{
  "intermediate_size": 384,
  "norm": "layernorm",
  "norm_eps": 1e-05,
  "tie_word_embeddings": false,
  "init": "orth",
  "init_std_o": 0.0,
  "beta1": 0.9,
  "beta2": 0.95,
  "weight_decay": 0.063,
  "max_grad_norm": 1.0,
  "final_lr_fraction": 0.0,
  "doc_mask": true,
  "train_tokens": 94180000
}
Each number is 200 + 40 x the weight over its row's rms, rounded and kept within 0 to 999. Layers, rows and columns count from 0. The size before them is the row's rms in percent of the matrix's.

# layer 4 MLP up, 384x96, rms 0.146, rows 238-274, columns 0-95
127,249,166,169,179,227,223,160,201,182,238,183,201,224,106,247,269,126,195,206,202,140,216,161,196,161,229,224,197,269,149,203,236,203,245,216,224,99,154,71,141,235,206,207,220,155,164,218,261,167,180,140,197,195,177,198,182,226,253,172,215,179,277,149,210,197,184,204,207,271,234,186,209,208,223,214,240,230,253,155,211,137,205,193,147,233,170,195,189,264,243,193,238,283,199,166,238
096,184,208,227,221,228,196,173,151,248,215,94,158,117,183,191,207,160,202,174,228,108,197,216,165,220,148,254,198,172,220,185,219,175,246,199,147,230,243,202,138,137,260,187,214,166,247,195,206,264,210,174,251,117,196,172,144,207,197,264,276,195,271,203,204,175,208,218,281,203,202,226,170,215,189,208,193,211,201,227,139,230,259,197,228,214,153,164,214,159,222,267,320,193,163,160,204
095,264,175,193,218,217,241,165,183,206,202,237,138,238,187,187,229,234,219,207,271,188,199,157,127,213,214,149,272,223,179,219,205,185,214,243,191,151,239,120,230,252,165,229,253,157,197,257,206,225,133,127,215,140,160,247,260,199,163,231,242,178,167,214,168,218,222,275,181,191,202,206,191,263,267,288,153,180,139,144,224,168,179,167,190,293,193,137,188,201,209,230,234,200,138,138,186
085,250,226,190,188,205,265,269,122,218,245,179,183,181,204,202,264,212,197,190,235,243,198,157,153,185,198,233,174,199,194,200,192,180,222,196,135,199,194,185,157,245,250,112,216,129,215,239,212,163,177,192,229,119,236,190,156,161,276,202,338,158,231,196,189,80,192,248,234,157,265,196,212,169,196,212,190,187,187,196,186,186,240,243,211,177,189,221,146,175,214,207,184,297,177,133,209
106,169,221,223,199,281,174,234,219,210,293,174,127,242,208,199,196,175,131,244,174,141,243,179,129,184,230,150,218,224,204,239,164,229,194,179,156,182,211,194,157,125,233,208,224,183,281,148,151,257,209,160,286,159,221,182,221,203,168,193,211,162,222,176,230,210,283,220,231,217,213,191,224,193,200,197,188,242,171,202,185,145,216,194,206,138,167,218,232,193,236,234,322,200,122,105,222
095,208,197,146,145,209,239,178,233,188,237,186,173,205,183,132,282,250,222,125,176,186,173,199,214,134,223,177,188,222,210,228,190,172,184,210,163,152,200,180,197,225,151,230,178,204,199,179,205,218,157,99,125,210,259,229,204,199,94,203,225,180,230,106,183,192,224,226,136,215,295,238,176,205,185,246,187,251,168,154,187,152,277,148,246,261,207,210,207,167,241,234,247,228,197,211,297
101,143,249,190,211,176,253,214,231,225,227,225,200,200,196,229,229,185,182,168,206,159,186,130,101,217,210,219,251,223,246,176,132,236,206,240,238,159,196,184,130,139,217,158,226,202,259,270,267,115,234,175,241,176,126,200,143,183,221,158,156,148,207,150,199,244,253,266,210,244,227,171,227,199,226,191,228,213,180,197,112,197,201,185,155,257,171,196,247,200,224,206,250,244,107,188,134
102,265,191,189,145,192,227,255,227,235,202,226,197,211,232,192,251,179,235,148,207,123,198,150,169,225,223,183,274,222,137,165,180,273,243,123,165,192,176,119,219,194,258,213,193,193,173,193,172,212,182,177,154,198,173,155,224,256,191,185,229,201,233,208,132,201,248,183,204,133,263,260,246,214,162,246,146,215,244,274,124,162,181,259,192,233,171,259,200,92,226,152,223,200,193,195,251
116,244,184,198,194,227,142,187,199,205,234,173,167,169,230,198,288,133,250,125,194,178,241,119,159,222,241,230,180,208,174,183,255,207,250,159,201,218,133,148,138,276,204,175,223,177,174,240,306,171,154,153,187,174,206,280,288,162,254,215,196,213,226,146,182,166,202,222,260,208,206,201,210,173,182,217,142,227,200,176,178,101,202,208,149,202,177,182,202,178,213,215,227,284,168,172,251
099,232,194,200,218,206,200,197,174,209,183,166,236,164,146,154,220,205,251,244,241,172,272,177,206,188,120,263,183,196,238,216,248,286,177,205,199,190,196,181,109,191,265,210,192,122,192,261,235,219,192,161,156,186,173,186,264,269,197,184,261,178,223,195,102,157,246,211,167,264,184,203,150,195,199,211,210,149,199,226,222,157,222,329,237,194,112,157,190,227,215,262,239,209,217,221,219
102,242,286,164,186,202,184,232,138,288,291,231,167,215,221,169,210,199,142,201,256,145,175,190,178,208,212,202,257,180,202,184,231,295,222,185,194,170,190,187,224,165,188,244,204,218,236,177,177,268,219,193,256,157,270,202,191,178,202,174,270,148,192,250,212,212,137,223,181,150,184,148,245,243,242,219,193,188,168,159,106,136,225,168,209,202,207,133,301,204,188,198,195,184,159,203,114
108,216,280,213,232,239,166,231,186,162,282,189,245,199,240,210,220,233,238,104,240,128,184,180,154,207,174,211,216,199,234,186,191,214,190,223,222,145,125,151,123,228,257,169,258,165,245,288,198,107,163,218,240,198,221,246,219,125,248,119,159,157,227,186,165,172,192,158,196,234,241,231,203,241,222,206,202,237,133,194,214,161,194,234,155,241,155,140,185,179,190,205,175,238,196,167,156
104,165,264,219,166,224,248,265,133,196,175,195,112,218,170,153,199,227,172,166,191,142,222,285,185,196,112,193,185,187,217,188,228,217,248,180,186,130,170,220,217,154,306,239,213,226,224,246,184,209,193,139,216,162,253,199,141,212,231,189,253,192,237,220,162,252,225,162,276,162,176,173,232,237,227,227,218,226,163,201,247,200,273,228,240,187,138,155,134,229,205,181,246,201,138,127,201
070,236,230,176,212,294,211,283,127,194,211,149,182,177,179,175,193,194,194,209,322,170,189,130,170,206,173,228,207,240,162,228,228,237,207,173,200,111,207,185,171,196,239,137,255,83,211,187,186,205,227,182,173,193,200,167,168,135,207,207,194,163,213,146,166,162,221,228,231,215,202,202,185,216,226,253,224,267,182,220,151,181,243,235,165,240,156,137,211,221,217,279,243,300,175,173,215
099,174,215,187,174,224,152,199,168,196,183,246,214,212,222,248,208,191,164,140,224,225,169,155,166,113,204,265,268,171,115,225,231,282,179,265,209,153,167,191,167,205,174,177,134,184,211,176,232,170,208,139,161,233,152,239,227,153,249,249,201,186,253,308,155,196,184,204,276,291,170,214,220,170,204,212,181,201,223,150,227,197,200,233,151,227,223,272,181,174,298,216,197,172,160,170,245
103,152,249,184,201,204,218,233,217,262,204,262,200,150,151,198,273,209,223,215,138,162,191,187,137,153,174,150,243,175,202,205,143,258,240,212,235,176,179,216,138,180,151,227,160,129,206,182,189,192,254,195,223,183,166,199,171,194,228,254,242,249,211,191,184,173,190,262,241,138,252,175,233,138,202,301,159,239,158,237,191,119,246,169,107,295,188,220,189,223,266,171,210,242,184,183,212
073,203,192,200,273,207,156,261,175,211,202,203,273,168,186,188,215,316,226,229,194,154,316,163,196,239,233,270,168,198,217,145,160,164,182,138,188,177,168,209,107,276,212,169,203,192,170,232,144,265,154,198,280,218,166,173,136,199,178,245,214,202,234,158,205,192,253,234,151,168,233,168,192,162,208,214,216,232,259,147,270,169,218,142,190,219,179,183,165,239,153,212,161,208,220,210,204
099,157,243,213,137,148,276,281,213,259,226,136,152,208,219,160,190,198,215,231,180,193,230,178,201,139,229,211,199,192,215,197,165,221,266,194,240,169,179,160,192,218,173,164,194,183,239,116,198,155,225,192,259,133,157,218,249,261,142,222,217,185,268,139,133,215,150,178,199,143,234,215,196,219,136,226,175,191,250,288,155,178,170,181,221,283,113,216,238,189,217,264,228,207,173,178,169
099,230,212,249,219,241,131,193,152,236,155,177,93,175,189,134,212,179,214,148,195,201,226,201,273,193,188,319,190,241,171,234,291,149,225,218,157,142,133,166,186,163,144,199,208,236,167,200,255,184,115,257,247,190,229,267,187,245,204,235,239,214,225,211,199,169,195,198,182,169,156,184,224,211,151,253,182,187,218,171,101,218,254,198,194,204,226,119,197,175,189,213,209,196,202,225,239
090,247,205,67,178,166,227,226,168,201,213,216,140,205,182,153,177,148,142,210,318,164,152,222,183,170,101,202,232,120,245,239,279,255,233,128,178,215,179,154,203,272,211,217,167,209,258,160,194,227,200,174,263,219,208,182,220,203,157,238,188,219,282,229,213,208,183,204,202,197,205,231,165,236,218,177,217,217,219,205,152,192,244,169,207,262,227,268,150,200,151,199,215,186,167,235,210
095,206,188,238,258,151,165,226,175,212,193,186,111,207,144,202,225,171,228,160,204,247,184,226,285,132,262,278,176,208,186,173,204,199,203,208,162,75,122,154,190,192,212,205,226,199,188,184,213,181,175,236,200,236,174,267,216,160,260,147,232,147,194,184,150,200,226,163,123,224,213,184,178,199,177,188,186,151,198,212,254,159,158,256,171,238,161,231,241,199,211,238,213,237,184,176,336
108,217,223,133,273,193,234,189,151,265,202,183,153,196,206,192,170,194,189,237,190,209,200,182,175,218,256,262,241,245,229,226,220,264,261,166,222,198,193,126,192,196,170,199,284,157,230,88,167,177,212,214,218,171,266,233,192,221,174,213,172,204,189,161,211,156,208,215,220,219,213,181,256,161,251,213,75,265,206,257,163,134,232,147,178,268,143,199,260,193,208,157,164,175,177,270,180
104,194,256,115,177,217,169,210,140,135,254,158,191,247,244,206,200,153,236,107,264,222,187,210,179,204,270,229,185,207,137,215,229,231,219,129,252,202,175,171,212,214,190,187,207,187,200,179,244,225,235,151,185,206,202,247,209,170,162,188,179,214,187,257,205,158,212,173,238,221,275,219,212,179,226,189,155,212,179,216,200,183,260,239,115,205,184,80,196,189,282,228,158,253,112,121,223
110,276,190,217,140,187,235,209,200,275,228,165,241,210,242,204,250,144,198,203,221,181,205,146,188,240,218,205,212,206,138,186,164,187,292,235,223,169,183,151,214,248,193,162,222,154,165,123,223,267,190,205,123,215,243,208,214,198,151,133,196,182,242,104,230,211,163,241,189,136,225,210,178,192,230,204,143,301,255,269,207,149,197,177,179,201,137,230,190,231,272,162,149,245,212,235,232
072,217,227,163,206,221,252,261,149,181,248,145,157,163,196,214,280,196,209,163,190,210,159,170,161,153,177,271,202,221,178,258,233,213,225,145,158,184,174,161,156,248,243,123,239,115,210,183,224,155,162,152,196,174,196,205,204,165,204,237,274,191,256,199,155,86,235,229,252,228,241,159,174,223,222,200,203,208,161,183,148,163,204,255,175,233,208,166,209,194,205,271,247,281,199,115,168
101,204,165,252,188,171,208,202,212,275,164,239,145,178,246,188,226,180,195,186,183,231,198,216,198,149,160,173,222,196,205,212,249,257,185,224,219,73,216,94,208,235,240,220,186,189,161,165,203,243,175,153,162,177,125,234,232,194,243,200,193,179,273,309,149,177,197,201,217,228,159,240,201,204,151,268,200,236,222,281,218,120,230,225,193,245,141,210,181,275,211,257,162,194,154,227,226
109,163,247,188,226,187,139,249,181,216,247,227,231,246,174,208,180,250,251,204,249,201,142,248,139,215,223,214,136,214,124,213,194,277,227,162,259,180,156,164,231,209,166,197,216,173,207,215,242,161,170,79,244,209,275,210,163,134,210,187,185,153,227,251,242,179,191,255,276,148,282,175,235,184,168,189,215,248,203,225,146,129,240,186,197,210,192,133,208,149,179,155,212,218,176,247,192
098,271,247,226,185,233,208,220,160,131,217,258,205,175,140,226,237,139,185,170,218,129,183,224,199,208,186,235,112,201,201,213,145,270,198,195,170,64,161,161,149,177,179,197,194,139,152,207,190,134,117,211,211,137,199,178,216,221,272,220,177,189,206,212,216,209,172,183,241,223,182,182,203,238,192,218,223,289,191,302,203,240,211,285,173,191,170,233,255,228,231,164,215,171,213,208,198
098,178,222,261,212,224,199,207,192,159,183,220,180,185,194,201,273,181,246,164,177,234,203,138,175,167,209,189,153,199,233,241,250,189,179,259,291,140,204,113,231,296,137,161,181,162,237,232,270,139,197,216,132,205,204,213,215,155,242,219,185,188,211,221,181,174,169,197,208,194,175,209,239,182,159,223,202,264,241,210,186,116,231,308,248,170,208,193,152,101,189,224,179,220,115,239,220
083,174,190,127,249,194,214,192,189,224,250,278,230,196,208,203,183,215,132,165,211,222,205,193,130,131,199,255,221,247,206,232,174,168,241,220,270,133,179,162,158,219,147,199,168,173,292,197,237,155,188,147,232,116,250,192,226,233,234,184,151,174,191,107,233,242,201,250,212,188,301,171,222,163,257,204,201,215,148,154,156,181,201,154,126,216,201,254,188,233,197,257,192,228,159,246,198
093,252,197,251,177,209,208,303,194,202,255,188,222,233,152,181,191,201,193,197,279,232,203,109,127,228,225,238,215,153,174,209,206,252,199,194,217,218,199,196,194,211,135,170,169,224,167,231,211,254,201,90,206,253,223,197,258,145,237,282,191,161,133,239,191,192,216,175,197,213,220,218,124,184,285,239,152,223,166,183,196,219,199,139,159,224,195,175,269,194,193,226,208,189,102,124,182
092,232,160,188,212,152,199,194,153,176,193,204,152,158,228,150,185,195,255,80,230,305,206,215,178,224,178,215,168,225,96,157,198,238,255,248,213,131,199,187,233,214,168,170,170,218,206,241,250,104,156,199,181,162,225,188,269,189,221,215,191,140,181,232,160,201,230,300,250,252,214,225,188,199,251,181,147,204,168,199,222,274,185,180,180,205,125,227,151,187,181,237,240,213,204,241,220
085,220,165,228,279,271,252,212,155,210,214,154,169,231,177,126,202,203,190,217,225,201,252,146,178,148,149,299,167,168,162,208,205,206,262,160,182,192,181,141,176,182,263,135,226,125,226,213,176,125,183,214,218,228,180,186,147,140,245,184,240,194,213,251,195,201,259,256,188,232,204,197,128,189,225,240,232,170,178,204,178,144,238,239,123,260,151,135,205,217,221,210,236,276,221,195,151
120,167,203,187,232,172,220,227,161,206,237,134,198,145,168,142,228,222,215,185,271,229,289,230,197,213,162,249,192,181,206,206,261,197,237,176,189,150,142,170,149,203,211,155,233,181,243,294,255,244,145,127,240,151,195,266,159,152,193,294,210,162,265,188,219,139,214,186,173,268,169,223,210,204,148,230,125,215,191,220,226,210,266,228,204,218,217,183,212,177,277,176,250,217,128,213,188
095,262,232,140,238,246,190,239,155,270,236,181,234,201,215,138,249,179,231,156,189,216,230,176,116,240,151,202,248,159,215,179,241,175,250,146,208,186,225,133,122,185,243,182,256,139,182,197,225,217,132,229,299,101,169,235,238,167,179,230,142,161,209,184,128,205,191,163,228,211,212,188,185,240,247,214,195,170,184,190,181,218,217,195,198,281,139,228,231,146,198,213,222,180,133,171,167
123,211,216,184,185,179,206,221,202,230,296,221,152,136,195,201,268,143,202,155,168,185,170,245,165,215,185,171,239,210,120,208,154,268,248,169,214,181,235,174,151,187,182,176,162,158,188,195,175,181,218,179,188,200,197,217,123,216,185,214,242,237,272,100,212,134,187,182,210,171,249,174,155,225,161,261,180,244,234,265,168,158,248,232,176,219,82,237,210,224,318,217,215,215,166,215,182
094,251,146,223,118,189,182,188,155,244,228,149,152,252,212,180,189,203,167,236,268,217,207,130,191,217,258,201,239,194,224,242,220,161,182,172,242,174,122,164,186,226,264,175,176,230,224,159,139,224,59,167,257,221,161,223,218,182,121,212,239,175,189,167,153,252,202,211,267,221,208,231,242,265,251,230,172,209,249,219,165,242,195,138,163,231,157,251,203,187,211,211,191,154,166,233,233
# layer 4 MLP down (transposed), 384x96, rms 0.108, rows 238-273, columns 0-95
125,231,192,181,208,243,159,202,229,159,200,234,218,238,151,183,238,171,230,224,194,189,212,226,221,156,182,221,224,185,165,181,199,124,261,135,225,172,164,190,139,219,175,232,233,279,224,164,212,236,271,189,122,145,204,167,213,130,238,192,154,235,196,185,298,143,237,208,173,286,212,114,334,165,241,196,240,198,158,218,182,167,174,195,209,240,193,187,231,193,146,226,234,245,155,175,145
085,198,271,196,220,163,229,237,156,224,207,220,210,135,243,208,227,218,180,226,178,138,219,232,207,193,200,226,172,229,136,157,171,175,250,176,225,217,50,127,259,217,225,209,198,46,207,201,171,219,174,222,242,219,183,179,224,155,238,187,192,196,195,186,217,157,205,284,189,246,202,244,222,233,204,222,172,267,220,134,211,176,249,172,231,221,163,221,162,246,252,264,153,166,161,193,214
094,232,187,240,148,111,221,146,252,205,179,184,175,171,205,191,150,237,236,273,207,175,192,204,172,164,270,228,225,187,192,245,189,179,173,114,242,179,213,151,225,242,156,206,200,94,226,228,186,212,173,150,133,161,154,203,238,162,276,180,251,199,176,229,186,182,192,234,206,193,169,298,207,326,183,207,195,159,208,158,281,179,179,200,180,256,224,226,221,241,161,240,134,193,197,165,195
112,191,267,238,207,265,237,216,103,240,228,198,168,182,217,160,290,205,154,198,214,180,224,175,211,169,185,270,223,181,160,217,224,197,216,187,193,180,156,79,180,243,244,133,170,56,204,186,222,177,203,198,235,144,201,208,199,175,221,220,212,186,252,167,214,122,240,258,194,218,200,301,125,186,188,228,173,205,187,193,196,207,250,262,199,215,146,188,186,204,252,238,205,242,179,206,211
096,162,230,201,221,225,285,129,218,172,207,128,206,293,231,195,260,180,192,219,114,146,203,217,190,185,207,172,206,158,210,155,184,250,223,180,213,255,179,160,159,155,260,207,148,129,270,243,207,242,93,262,231,210,195,181,217,179,208,248,224,123,247,233,187,222,216,174,194,186,171,182,163,223,157,217,221,261,187,164,262,222,173,196,200,195,160,206,105,179,211,256,206,255,213,170,260
079,292,254,204,140,152,231,205,210,138,261,164,194,183,231,155,220,207,209,196,161,187,162,156,238,177,246,145,217,248,206,170,272,190,205,236,223,152,182,181,205,195,170,200,169,128,192,215,230,152,203,170,153,140,203,211,228,199,183,214,232,181,210,187,197,151,234,195,172,247,245,246,171,160,244,225,216,214,195,70,216,135,238,278,232,274,187,148,137,142,260,213,218,291,162,219,202
087,159,230,245,277,176,210,201,210,264,232,167,228,214,212,259,160,158,202,156,158,203,251,184,184,185,218,234,241,228,255,210,179,292,158,196,190,127,235,235,206,187,265,196,193,169,262,177,246,129,222,203,163,215,151,225,177,202,203,189,128,222,177,82,160,251,207,270,204,217,194,98,229,204,199,114,241,200,180,180,178,213,197,174,153,244,135,206,199,132,233,236,234,209,139,209,185
104,275,187,183,164,204,241,177,230,227,156,264,172,215,162,228,272,176,150,208,193,187,225,190,206,145,273,244,214,217,208,180,224,300,217,215,186,200,154,126,226,185,276,227,186,231,161,152,207,259,212,189,184,185,196,211,202,248,150,207,194,193,211,172,157,229,238,175,143,203,221,312,225,238,213,202,92,246,242,188,160,171,204,231,127,189,168,206,177,184,275,129,134,209,122,205,201
128,211,179,244,198,214,204,201,202,207,204,206,198,226,216,152,256,153,235,200,226,172,217,156,190,240,184,208,185,177,151,183,123,273,254,171,183,180,138,100,136,153,226,178,220,240,168,116,190,253,223,224,195,195,215,218,202,194,222,188,220,148,216,211,215,179,230,144,207,289,224,238,319,135,216,184,241,250,252,197,180,205,211,208,217,211,197,151,201,194,256,191,197,363,187,159,189
142,216,224,195,275,255,182,178,143,230,215,221,216,156,179,148,284,222,241,163,247,182,245,154,231,183,178,244,195,191,195,189,191,276,248,246,158,150,133,146,153,204,198,119,225,69,200,218,217,247,165,164,211,181,167,220,271,206,205,180,216,151,187,168,137,188,207,191,181,266,201,235,132,123,195,207,186,148,194,212,254,209,257,283,195,180,200,161,170,224,240,227,213,257,218,177,210
089,109,200,250,201,242,201,207,176,152,189,191,154,234,229,228,159,193,162,177,216,168,184,121,191,160,181,172,239,226,246,195,214,253,196,212,151,115,221,186,173,260,170,217,156,125,209,245,211,228,170,208,279,220,219,198,172,177,248,220,224,233,182,286,154,154,186,144,157,259,263,145,139,155,218,204,193,178,218,235,222,217,251,327,222,187,160,214,146,209,202,264,192,141,230,237,225
101,121,280,220,157,246,156,273,227,253,219,171,183,199,224,229,189,208,216,191,269,160,141,122,146,224,169,214,180,217,217,180,207,197,242,181,146,209,228,179,152,241,246,202,161,213,219,217,197,176,179,242,200,251,181,279,138,197,194,215,133,180,139,151,199,180,189,242,147,153,148,229,206,205,182,232,178,233,124,142,240,208,254,237,146,224,178,196,295,251,173,294,174,187,161,216,156
095,201,155,287,183,234,222,170,169,205,199,170,222,212,170,289,118,191,179,210,210,151,213,202,186,210,184,197,195,253,216,200,255,299,175,189,198,239,197,257,248,147,184,206,162,237,159,195,235,253,185,142,155,255,188,115,199,206,209,189,191,215,201,190,189,231,202,215,174,200,223,244,191,223,224,200,170,142,260,217,94,199,135,254,274,238,172,109,152,121,166,201,205,242,185,257,263
116,209,210,223,205,273,219,210,101,236,213,185,159,173,201,160,272,191,158,177,235,138,196,171,182,198,183,258,229,186,185,200,192,228,227,183,200,137,189,172,182,193,246,145,242,0,259,151,193,206,194,161,232,168,203,211,208,174,199,210,203,193,239,211,170,174,230,220,237,260,202,308,119,188,185,251,198,234,178,214,176,204,236,241,207,214,142,168,194,199,245,229,216,264,176,215,198
087,147,281,180,175,188,266,260,200,171,223,221,197,129,180,241,201,229,195,177,270,229,210,144,216,155,181,262,163,230,119,199,168,255,206,238,223,201,202,186,212,159,159,256,163,240,141,192,186,193,197,227,197,139,142,245,204,205,139,188,203,156,156,162,176,128,185,238,286,169,232,221,282,129,190,143,239,192,207,162,201,271,196,194,214,236,185,233,281,180,212,219,157,173,181,285,173
108,122,178,242,178,174,216,152,224,262,200,241,190,219,180,202,223,158,190,179,247,169,145,197,245,184,175,145,172,180,223,214,154,312,186,190,241,197,154,279,157,268,196,244,199,188,224,206,195,187,212,225,275,226,227,175,213,195,188,202,215,239,118,231,217,116,160,227,268,190,232,305,231,156,195,188,195,183,215,157,192,201,260,122,197,205,198,227,186,226,97,121,169,225,251,208,170
063,165,209,192,134,168,211,202,217,145,187,195,179,252,232,239,206,128,195,156,220,196,154,221,184,211,202,143,183,242,194,221,184,265,263,241,208,221,252,130,228,151,190,163,217,78,224,192,231,127,268,185,161,209,241,250,239,143,241,198,226,230,160,205,169,195,203,195,254,189,174,272,283,215,249,142,184,208,174,211,169,185,207,205,187,192,198,298,177,154,247,177,255,308,203,178,182
099,237,179,166,174,179,227,210,232,248,201,222,199,263,143,170,239,194,104,227,104,194,184,218,232,109,228,217,215,214,220,138,143,235,234,239,158,202,186,264,228,198,148,145,230,221,196,142,221,183,149,248,220,280,156,232,209,180,178,213,221,200,181,114,203,186,166,176,302,245,220,208,222,237,167,164,172,153,201,201,209,162,245,234,169,219,235,227,252,233,169,183,196,285,254,136,158
100,151,213,222,242,210,229,181,159,206,284,242,221,201,262,228,201,186,199,260,209,181,180,182,158,244,211,165,196,161,202,181,195,236,162,237,208,223,237,196,177,235,90,102,190,140,154,185,194,254,235,200,198,153,159,202,243,254,231,181,245,232,147,242,180,179,243,234,189,249,208,127,186,179,244,144,228,270,166,169,194,227,226,243,202,163,142,125,127,207,157,156,253,239,257,123,172
077,122,197,217,183,225,220,195,246,149,265,185,170,245,110,268,174,225,192,165,113,228,213,205,175,130,129,248,216,249,246,219,152,123,180,265,180,199,218,200,232,203,126,151,253,218,208,234,245,166,212,220,133,157,166,235,239,198,252,128,210,194,187,194,171,187,219,233,222,179,271,209,168,189,226,288,191,205,194,179,208,185,161,205,190,207,211,201,198,209,132,197,223,317,240,164,184
074,132,213,202,171,245,217,224,165,179,214,156,203,180,212,198,236,221,227,204,148,190,181,211,211,136,341,249,195,185,211,158,239,241,217,163,214,205,207,185,193,192,163,200,240,212,206,179,201,216,260,173,189,173,205,236,144,246,204,221,227,147,265,272,163,164,280,179,146,179,199,160,150,175,218,228,158,220,152,197,234,163,180,186,223,225,215,144,144,276,139,193,260,314,97,231,204
112,189,234,148,237,147,165,197,168,200,228,292,237,124,154,270,230,185,185,204,224,131,235,202,206,189,113,214,210,167,193,215,231,237,149,204,187,201,199,149,176,258,189,185,154,131,268,110,245,207,183,238,191,217,202,201,217,182,161,197,169,268,233,201,250,178,182,258,231,212,238,199,173,157,175,223,148,241,240,155,241,141,245,254,247,211,178,227,285,137,268,146,249,194,182,166,189
102,205,236,136,196,290,156,129,215,153,255,135,190,174,209,229,192,148,178,155,240,187,247,221,259,204,168,175,222,187,227,212,238,227,212,214,153,173,118,107,161,147,210,191,202,200,186,147,244,235,193,225,296,204,253,239,204,210,155,229,125,244,242,217,214,168,220,187,177,257,198,275,174,250,171,145,183,239,186,176,218,229,185,213,172,227,224,135,214,169,294,178,173,277,229,209,188
094,208,162,167,178,215,134,198,230,227,170,217,210,118,181,180,287,218,225,233,208,196,179,151,201,210,142,157,256,182,160,146,238,256,164,240,250,218,245,201,244,132,208,227,200,225,162,165,89,176,185,263,172,124,192,198,221,202,129,298,213,114,211,209,139,266,224,234,150,168,202,234,230,229,232,199,131,203,184,250,228,214,193,228,193,216,237,175,190,182,233,237,224,278,160,216,188
112,204,228,201,202,277,212,224,120,227,212,179,174,195,191,161,288,191,167,184,227,177,204,155,201,186,186,252,210,164,129,226,210,237,265,174,199,166,202,127,161,199,247,141,231,20,231,164,224,200,184,188,254,150,219,222,182,149,185,213,207,181,234,164,166,153,233,222,235,255,209,295,112,178,204,234,201,229,207,227,182,185,265,234,200,215,152,182,197,189,238,232,215,250,181,196,223
119,160,242,210,141,179,225,240,244,196,145,228,177,247,133,150,292,214,193,184,134,264,187,214,190,195,204,232,197,213,221,207,175,189,225,205,168,166,190,187,297,151,196,244,186,217,156,205,212,192,146,204,202,257,130,253,169,209,215,249,147,177,203,211,198,166,210,247,149,222,117,268,269,205,193,246,185,195,180,199,210,209,215,149,181,164,180,232,280,244,268,240,91,241,113,186,180
096,243,232,213,204,219,183,174,202,191,180,217,172,197,143,214,180,226,149,167,233,176,246,204,213,259,237,248,288,143,177,197,284,179,178,268,203,145,267,171,214,155,260,207,161,215,173,131,213,169,169,166,208,288,149,136,217,193,203,212,138,236,150,233,187,200,237,141,211,238,194,298,156,216,278,267,233,200,207,182,241,276,190,157,182,163,149,179,161,166,188,275,167,181,223,208,187
105,223,193,198,165,196,287,242,159,172,174,220,264,228,139,244,261,171,107,270,196,166,184,176,123,182,189,188,213,255,185,143,213,265,251,226,208,190,221,235,180,188,139,148,234,108,154,136,194,194,205,219,203,247,237,230,182,227,227,202,212,200,200,209,248,170,179,252,167,209,255,151,198,204,255,188,185,185,193,236,171,228,244,180,151,195,241,152,173,216,207,204,124,324,169,239,145
088,197,195,259,254,205,121,184,244,94,150,237,127,160,173,190,248,123,221,210,175,139,206,169,181,255,163,265,200,151,184,243,185,205,164,134,236,161,176,196,258,238,212,138,177,207,166,211,182,155,276,250,180,178,203,160,153,243,212,184,215,212,172,179,233,152,233,276,209,220,175,187,255,211,242,270,243,204,299,212,206,193,250,224,180,172,272,191,179,167,253,216,225,192,179,215,206
080,195,239,159,255,178,200,218,167,154,269,271,160,183,190,238,170,218,197,173,230,196,270,275,238,159,243,257,167,229,281,177,308,234,259,220,206,177,147,175,245,83,176,202,198,201,234,174,204,138,198,160,229,200,194,123,244,158,192,171,176,246,201,170,209,194,185,165,174,249,241,199,205,181,191,188,185,123,212,155,144,220,235,210,135,192,207,148,154,188,197,249,195,215,190,288,199
080,171,210,203,92,232,237,258,199,191,265,154,292,223,194,187,150,223,208,234,140,214,219,260,205,165,282,241,133,161,171,219,216,229,191,155,209,172,207,171,180,205,182,233,196,244,150,173,214,141,208,162,203,143,210,226,209,166,220,206,179,223,128,152,162,219,185,224,170,255,184,178,135,131,199,235,206,317,167,139,286,187,147,241,216,214,225,274,214,214,187,182,207,171,238,174,168
095,199,138,180,212,216,223,242,198,145,202,132,203,142,217,143,213,188,217,207,179,168,188,304,158,229,193,115,199,176,200,195,201,210,208,165,254,220,208,159,185,188,196,237,234,229,214,192,246,330,232,219,180,215,165,143,184,215,161,184,234,226,245,182,225,221,203,191,236,208,194,136,236,252,145,239,195,146,162,140,191,181,190,185,176,222,257,275,197,163,134,171,249,350,216,178,219
120,225,212,217,228,301,224,246,143,227,207,166,189,230,176,149,308,219,193,187,237,149,221,139,204,224,154,247,192,193,141,196,232,199,232,182,202,183,177,142,151,176,242,130,203,93,230,154,163,220,192,210,273,145,193,167,221,184,229,188,237,156,232,205,212,172,221,227,262,179,197,290,107,188,216,230,206,240,138,230,182,191,274,222,176,223,128,136,208,213,199,240,169,246,198,196,211
115,123,239,162,249,300,150,215,199,197,199,176,154,198,189,178,181,257,204,166,221,183,224,213,229,166,181,127,216,191,130,282,179,223,214,219,181,272,188,220,271,163,177,196,196,125,205,222,168,249,141,215,219,252,203,192,190,147,101,163,212,205,260,182,173,180,239,250,148,174,181,138,240,230,150,197,200,262,221,129,202,281,240,166,233,214,169,197,162,249,184,181,224,278,239,205,197
100,216,234,121,237,239,208,153,205,251,183,262,233,179,300,207,242,201,268,164,247,163,213,183,148,213,180,229,235,157,164,186,230,201,244,193,201,195,168,155,161,201,216,162,238,119,220,179,298,198,134,218,282,83,194,228,235,155,160,199,177,207,200,176,172,190,233,205,211,189,197,211,163,144,270,182,218,156,149,205,180,212,224,229,213,231,121,235,224,136,212,220,219,266,176,135,212
153,190,200,275,184,251,219,195,238,210,142,216,166,158,122,138,294,188,186,150,187,214,181,181,180,197,184,231,196,220,218,239,166,269,173,202,201,170,196,229,201,192,132,175,306,110,250,205,194,165,162,178,260,220,206,241,178,186,210,206,145,240,238,147,167,115,197,177,237,194,184,254,232,208,244,182,181,278,181,248,265,207,193,161,253,151,207,255,282,223,164,182,119,205,192,185,191